Weights of a small transformer language model: 341M tokens.
Each number is 50 + 15 x the weight over its row's rms, rounded and kept within 0 to 99. Layers, rows and columns count from 0. The size before them is the row's rms in percent of the matrix's.

# layer 3 attention output, 448x448, rms 0.0469, rows 114-171, columns 0-55
097:44 36 66 35 34 50 80 52 41 57 73 81 17 71 82 52 64 24 88 50 40 80 43 29 45 49 39 53 19 59 45 47 42 67 69 26 73 93 71 62 81 94 56 37 24 22 27 40 54 46 80 71 79 45 00 36
106:81 35 26 47 47 60 79 36 62 52 64 59 14 61 27 43 39 37 42 75 44 69 33 65 56 71 43 70 30 59 41 52 59 69 51 11 55 71 46 43 69 31 43 50 30 38 45 23 46 41 47 52 49 50 20 82
099:68 32 32 27 48 59 58 52 26 57 75 51 49 35 29 51 24 31 52 59 25 59 31 57 52 61 50 46 46 52 33 53 55 61 69 30 29 57 59 29 58 37 56 44 55 50 61 43 57 47 52 42 52 46 28 57
106:53 24 40 72 44 28 61 71 33 46 43 54 69 53 41 51 49 49 53 41 58 48 55 51 69 79 54 75 37 67 63 35 39 41 61 57 55 61 35 75 33 57 55 76 58 65 20 67 54 64 86 26 49 48 82 45
104:42 74 39 45 64 80 13 47 39 55 25 23 72 62 71 19 47 70 61 26 74 17 73 51 70 39 67 39 76 44 50 62 74 37 34 56 39 29 39 46 50 48 67 66 72 76 45 49 61 77 51 34 42 52 92 33
108:63 32 51 32 40 61 69 46 40 40 53 84 31 22 19 60 29 23 53 45 35 53 16 59 34 65 35 65 12 56 34 44 23 76 60 35 81 57 55 51 63 26 46 51 23 39 79 36 57 28 47 62 65 89 05 57
089:43 44 39 12 58 40 63 24 55 50 65 79 24 19 41 49 57 40 47 51 21 75 35 84 49 83 15 75 25 70 48 49 36 74 90 18 57 52 62 30 54 42 57 41 44 29 63 41 91 39 64 46 44 37 25 68
100:45 57 44 34 38 52 50 54 14 56 48 23 60 62 34 29 33 52 48 53 35 48 27 43 60 32 36 62 60 35 45 36 57 38 43 37 20 34 70 60 53 54 51 37 61 41 46 45 38 56 48 34 50 42 45 58
102:52 51 52 60 62 60 42 67 54 40 41 30 59 54 81 45 54 50 33 48 75 26 71 35 56 39 64 42 49 51 49 62 56 44 41 54 35 41 44 68 67 67 48 40 53 50 57 58 44 69 35 45 41 43 53 42
093:62 39 42 16 54 31 49 57 97 51 46 68 18 72 41 34 29 23 50 86 27 87 15 61 60 55 46 46 24 51 70 49 48 70 47 61 65 55 52 65 62 48 31 44 65 03 49 74 99 32 60 48 60 70 26 41
108:50 38 50 34 31 41 72 35 37 46 61 81 56 49 37 31 37 33 52 53 32 92 38 61 59 62 26 55 48 38 52 36 50 72 60 32 67 56 62 43 45 23 31 62 41 39 55 45 62 47 64 52 57 54 40 71
101:40 32 48 43 45 60 44 47 49 43 47 51 47 26 52 47 38 42 41 55 58 35 46 73 54 53 56 51 51 47 46 60 38 51 57 54 59 73 52 62 47 55 53 66 56 50 59 27 63 51 53 54 37 51 53 57
101:36 76 74 63 54 48 26 67 44 42 51 28 56 34 79 47 61 64 52 64 68 39 56 34 74 33 63 37 65 51 54 65 72 29 21 80 36 37 52 60 48 70 59 59 62 76 63 66 24 66 53 38 40 32 84 41
095:28 60 58 45 52 46 28 56 41 37 61 37 70 38 60 67 43 58 55 66 70 36 59 51 58 22 30 28 78 38 72 47 78 33 40 62 37 36 32 36 55 63 58 32 37 51 52 52 25 73 38 50 17 47 53 49
101:67 65 53 35 53 57 46 63 32 29 29 50 54 81 90 62 53 88 22 16 82 36 78 71 41 54 62 47 47 53 55 44 81 49 45 63 69 60 45 36 45 47 71 49 60 54 77 46 44 53 23 51 22 65 76 36
094:66 18 29 59 46 71 70 48 71 69 68 49 18 71 37 52 59 64 86 46 08 77 40 52 32 57 33 45 53 43 27 53 57 34 66 28 68 76 67 32 73 24 43 52 84 32 08 20 80 73 44 34 53 77 36 67
090:33 45 32 66 34 51 42 32 33 48 68 73 61 32 62 25 48 17 60 62 69 76 41 41 46 26 48 54 59 26 53 54 44 59 30 50 44 54 50 36 61 44 66 41 69 47 66 49 64 69 40 36 30 44 42 41
106:42 54 36 64 66 87 37 52 25 33 33 54 41 42 46 40 67 43 58 42 46 52 48 35 54 41 60 47 37 16 62 35 84 27 58 39 37 43 54 35 58 56 61 36 39 39 49 36 55 38 32 33 54 46 61 51
101:53 61 33 46 31 47 78 49 71 55 42 50 46 57 31 44 64 46 34 53 57 41 69 71 69 49 38 52 45 74 63 71 43 60 51 58 40 93 30 51 50 43 35 49 59 54 46 43 54 56 48 58 40 51 71 65
105:41 34 71 62 56 47 52 59 53 42 34 58 64 43 53 71 74 46 63 18 58 44 61 40 59 54 47 57 38 50 62 38 45 50 45 65 59 32 60 55 62 40 52 59 44 48 65 28 63 48 57 58 46 56 41 33
110:67 22 23 34 29 69 55 39 59 68 78 86 05 49 44 28 46 28 45 53 29 82 09 60 36 70 27 68 24 54 22 45 37 77 82 09 63 68 60 48 72 15 28 49 35 21 50 31 66 16 72 58 95 79 15 78
093:56 48 37 67 54 26 59 56 50 60 63 49 50 52 53 73 28 38 55 63 39 61 53 56 54 75 36 56 52 72 36 56 34 51 63 39 65 51 44 46 75 23 54 40 50 47 49 58 60 54 56 51 59 39 30 26
093:51 76 43 66 67 43 31 56 30 42 53 22 78 54 58 65 49 74 69 50 83 25 68 36 60 41 63 61 76 61 45 54 40 39 26 67 24 62 48 75 64 35 81 87 34 83 69 69 49 54 62 47 33 33 67 28
103:45 63 19 68 45 59 37 60 36 57 42 45 56 51 66 53 71 63 49 56 84 42 57 28 36 35 51 51 57 34 41 55 75 35 46 61 42 26 60 46 35 65 51 44 57 61 56 45 18 72 32 61 08 42 57 52
084:62 44 43 34 12 50 58 72 87 39 66 79 82 71 44 45 40 39 33 33 40 44 00 24 85 12 50 64 52 49 55 50 60 47 56 78 72 62 65 28 41 37 34 25 30 67 02 70 96 81 61 74 53 52 22 00
095:38 45 46 60 56 60 42 88 75 48 52 31 68 47 68 51 50 79 44 61 84 38 63 62 36 12 50 53 48 62 56 33 46 20 55 68 31 28 48 63 43 66 43 69 30 58 46 65 34 43 48 74 46 39 44 52
101:18 63 82 51 65 24 45 52 43 38 63 45 75 41 81 54 54 61 59 49 58 44 37 27 46 25 43 36 56 40 35 41 63 17 34 58 19 23 36 68 66 54 64 56 44 54 74 42 46 55 22 56 43 09 67 24
104:66 63 57 43 33 70 40 33 60 50 62 53 34 54 35 37 26 38 58 42 45 41 36 59 42 58 38 49 22 63 27 37 36 63 55 45 52 48 51 69 72 19 42 41 56 36 49 61 64 26 55 51 69 55 44 43
093:62 45 52 57 43 51 74 55 54 23 52 56 49 35 66 36 56 99 61 77 59 22 90 45 54 50 36 67 79 47 64 74 64 54 29 40 61 63 35 26 31 61 43 33 29 63 99 68 40 63 37 36 44 54 54 76
092:44 44 52 40 48 35 68 44 79 71 69 80 29 46 13 60 55 46 56 79 24 66 47 65 57 43 50 55 43 70 28 51 21 64 81 22 75 67 69 59 45 65 31 53 58 47 56 54 66 36 33 36 99 52 23 47
099:30 49 31 33 33 27 70 38 59 64 83 73 38 23 69 31 37 41 55 53 30 57 57 44 31 75 46 61 53 70 65 70 61 55 75 42 78 63 55 15 29 34 25 51 37 45 48 37 53 53 47 55 45 38 36 99
103:40 66 55 75 53 44 49 61 40 67 29 68 55 57 53 32 21 41 51 69 63 61 71 43 64 37 58 36 51 50 45 42 43 42 55 65 35 49 48 57 60 50 63 62 65 53 40 43 75 56 40 63 50 43 53 70
097:18 57 79 47 44 34 73 50 60 48 46 46 66 56 74 49 54 48 36 53 31 17 63 68 61 23 72 01 68 29 39 73 38 55 28 69 51 85 34 44 43 56 61 53 48 62 51 59 42 22 26 41 62 39 60 38
101:36 53 78 58 50 72 45 50 61 49 57 31 47 52 60 68 81 61 35 42 64 50 54 49 58 36 68 35 56 37 64 48 52 47 40 75 55 51 51 62 66 83 63 24 69 71 41 49 78 46 50 40 43 45 59 24
105:63 52 54 46 58 70 52 71 48 35 61 33 70 47 59 76 41 73 53 41 78 33 62 66 64 38 70 46 58 54 40 61 37 43 40 43 36 31 41 59 63 58 59 53 51 66 69 39 61 66 41 78 31 38 56 38
097:59 75 55 40 49 70 30 69 26 32 62 54 89 48 76 51 58 79 49 42 80 41 32 39 34 10 67 38 61 25 48 61 73 27 23 52 71 38 25 59 44 76 57 33 30 70 58 61 51 36 33 81 54 43 45 25
105:42 75 54 53 84 74 22 55 47 52 19 37 67 45 45 69 61 73 61 41 62 41 51 51 61 35 56 55 62 62 28 57 43 37 33 59 48 68 63 42 37 73 70 52 56 68 63 66 42 39 12 65 49 48 56 33
100:54 20 56 18 54 39 54 28 47 58 70 79 28 47 38 50 26 16 63 60 31 85 43 53 20 71 47 69 28 44 07 42 21 87 69 23 59 76 80 35 28 06 45 36 36 44 64 56 22 41 63 48 50 53 33 87
106:65 37 51 72 62 43 39 61 69 59 65 46 25 56 65 45 66 88 29 44 51 71 70 50 54 48 51 61 53 34 45 62 66 44 51 43 56 51 51 72 46 85 44 54 39 53 30 58 79 43 53 58 56 46 63 51
110:64 35 57 39 52 43 61 25 36 50 74 56 44 61 45 89 40 57 60 68 52 65 34 32 66 47 43 51 36 68 74 39 41 43 64 37 48 66 61 42 36 48 42 53 27 35 50 58 51 38 44 67 63 42 41 36
096:51 18 57 29 81 30 42 46 50 27 57 63 26 28 34 46 63 65 41 46 10 55 52 59 51 67 35 78 44 31 38 42 48 48 56 37 40 41 45 56 36 45 12 48 43 41 52 22 43 50 54 35 71 62 46 86
093:42 64 61 60 67 79 52 42 43 39 48 48 33 43 48 60 84 50 76 39 64 54 83 58 18 77 39 54 60 59 27 44 30 61 37 82 64 77 43 46 32 40 41 73 79 41 71 18 32 35 74 25 31 77 45 60
095:89 21 23 43 64 43 63 29 65 33 55 63 50 43 23 55 45 35 53 41 51 47 34 62 60 58 29 85 42 74 21 19 60 87 84 35 41 68 50 45 63 46 56 59 18 48 70 34 48 20 53 65 39 66 26 75
098:47 61 65 32 41 60 63 32 32 23 18 21 67 69 35 28 34 43 58 48 40 49 53 57 78 61 80 64 59 53 57 64 49 54 36 48 31 50 62 31 51 35 45 48 48 59 54 51 56 58 32 57 47 76 58 31
090:60 47 53 47 57 37 63 03 07 47 58 39 50 53 35 47 37 45 84 77 49 72 72 18 28 67 46 52 60 19 61 33 42 52 49 49 78 33 78 34 72 53 20 35 38 48 39 59 42 57 67 61 73 31 25 49
110:61 35 39 35 32 14 77 21 46 66 76 58 25 46 16 45 32 15 67 50 32 69 34 69 67 87 20 64 22 66 51 61 48 83 51 25 67 47 71 41 83 51 34 20 37 14 47 45 55 23 57 50 59 67 16 97
100:51 61 28 75 39 61 28 56 67 44 36 50 37 40 29 25 49 67 43 55 71 52 61 43 62 40 45 60 43 32 64 68 67 59 34 29 52 48 58 71 40 52 58 50 60 70 53 91 72 57 44 63 29 62 30 54
096:58 40 64 48 48 43 61 40 48 37 62 35 18 31 28 59 84 40 66 92 28 73 60 46 43 64 46 50 28 60 42 49 44 65 39 44 50 39 42 46 34 52 25 47 48 29 19 34 45 52 42 23 66 51 40 68
091:48 40 54 65 35 65 41 53 73 48 84 59 42 55 63 41 63 46 62 75 70 32 68 49 56 39 61 25 31 52 72 55 87 55 54 38 54 61 60 44 64 78 74 66 42 33 49 64 80 71 64 40 38 62 52 43
096:58 64 59 55 44 41 48 61 37 45 54 41 59 63 63 36 76 49 48 28 60 33 60 53 52 50 41 24 75 47 47 38 51 47 53 43 47 48 74 39 38 59 72 34 63 58 51 54 52 47 23 38 59 59 45 56
102:42 58 54 31 63 33 44 48 52 49 65 53 35 49 30 31 53 50 45 71 47 57 46 35 50 54 51 30 53 58 34 55 45 48 47 55 58 67 50 50 55 33 49 42 51 40 62 52 61 66 56 63 51 41 43 31
098:52 32 67 53 53 23 47 57 56 58 69 51 17 43 41 64 46 15 52 55 32 54 52 65 32 60 38 94 43 41 38 71 48 82 63 46 74 81 70 50 65 38 45 38 51 35 28 45 68 49 75 53 78 54 20 70
113:32 66 62 45 58 28 63 54 67 45 41 48 63 49 46 26 49 58 52 66 36 30 45 54 49 31 62 47 53 46 40 79 41 40 22 59 26 63 28 59 55 51 65 45 55 56 59 49 42 48 56 60 49 51 60 48
095:47 62 53 64 69 47 41 56 49 52 61 51 49 53 53 48 49 67 86 56 61 46 71 39 52 17 78 39 42 63 56 62 54 41 23 51 42 57 38 89 27 53 71 29 55 78 66 75 41 53 42 40 57 35 54 42
111:44 47 72 33 33 38 66 29 46 41 64 48 51 54 40 49 27 46 60 74 35 57 16 45 48 64 34 72 33 45 38 57 36 64 38 55 59 63 51 39 55 49 14 17 46 39 60 47 40 27 59 48 47 58 38 45
111:38 56 53 65 82 30 50 62 42 57 41 58 76 46 39 21 44 59 61 49 36 40 44 54 56 46 52 57 60 39 75 71 49 49 49 56 27 57 56 36 29 63 60 56 51 48 62 58 46 49 85 81 42 43 54 65
108:44 63 80 64 58 55 36 50 73 72 34 55 39 51 65 42 46 78 13 46 79 32 67 62 68 37 57 34 59 43 53 63 49 30 27 42 32 45 54 71 56 57 42 81 47 68 37 51 50 40 25 59 66 42 61 20
098:41 27 46 25 27 51 65 29 81 62 65 78 25 41 31 30 34 26 22 74 37 68 27 39 45 58 37 31 00 28 53 35 43 64 83 21 72 42 28 49 56 35 23 34 42 30 34 36 45 44 42 35 67 48 25 36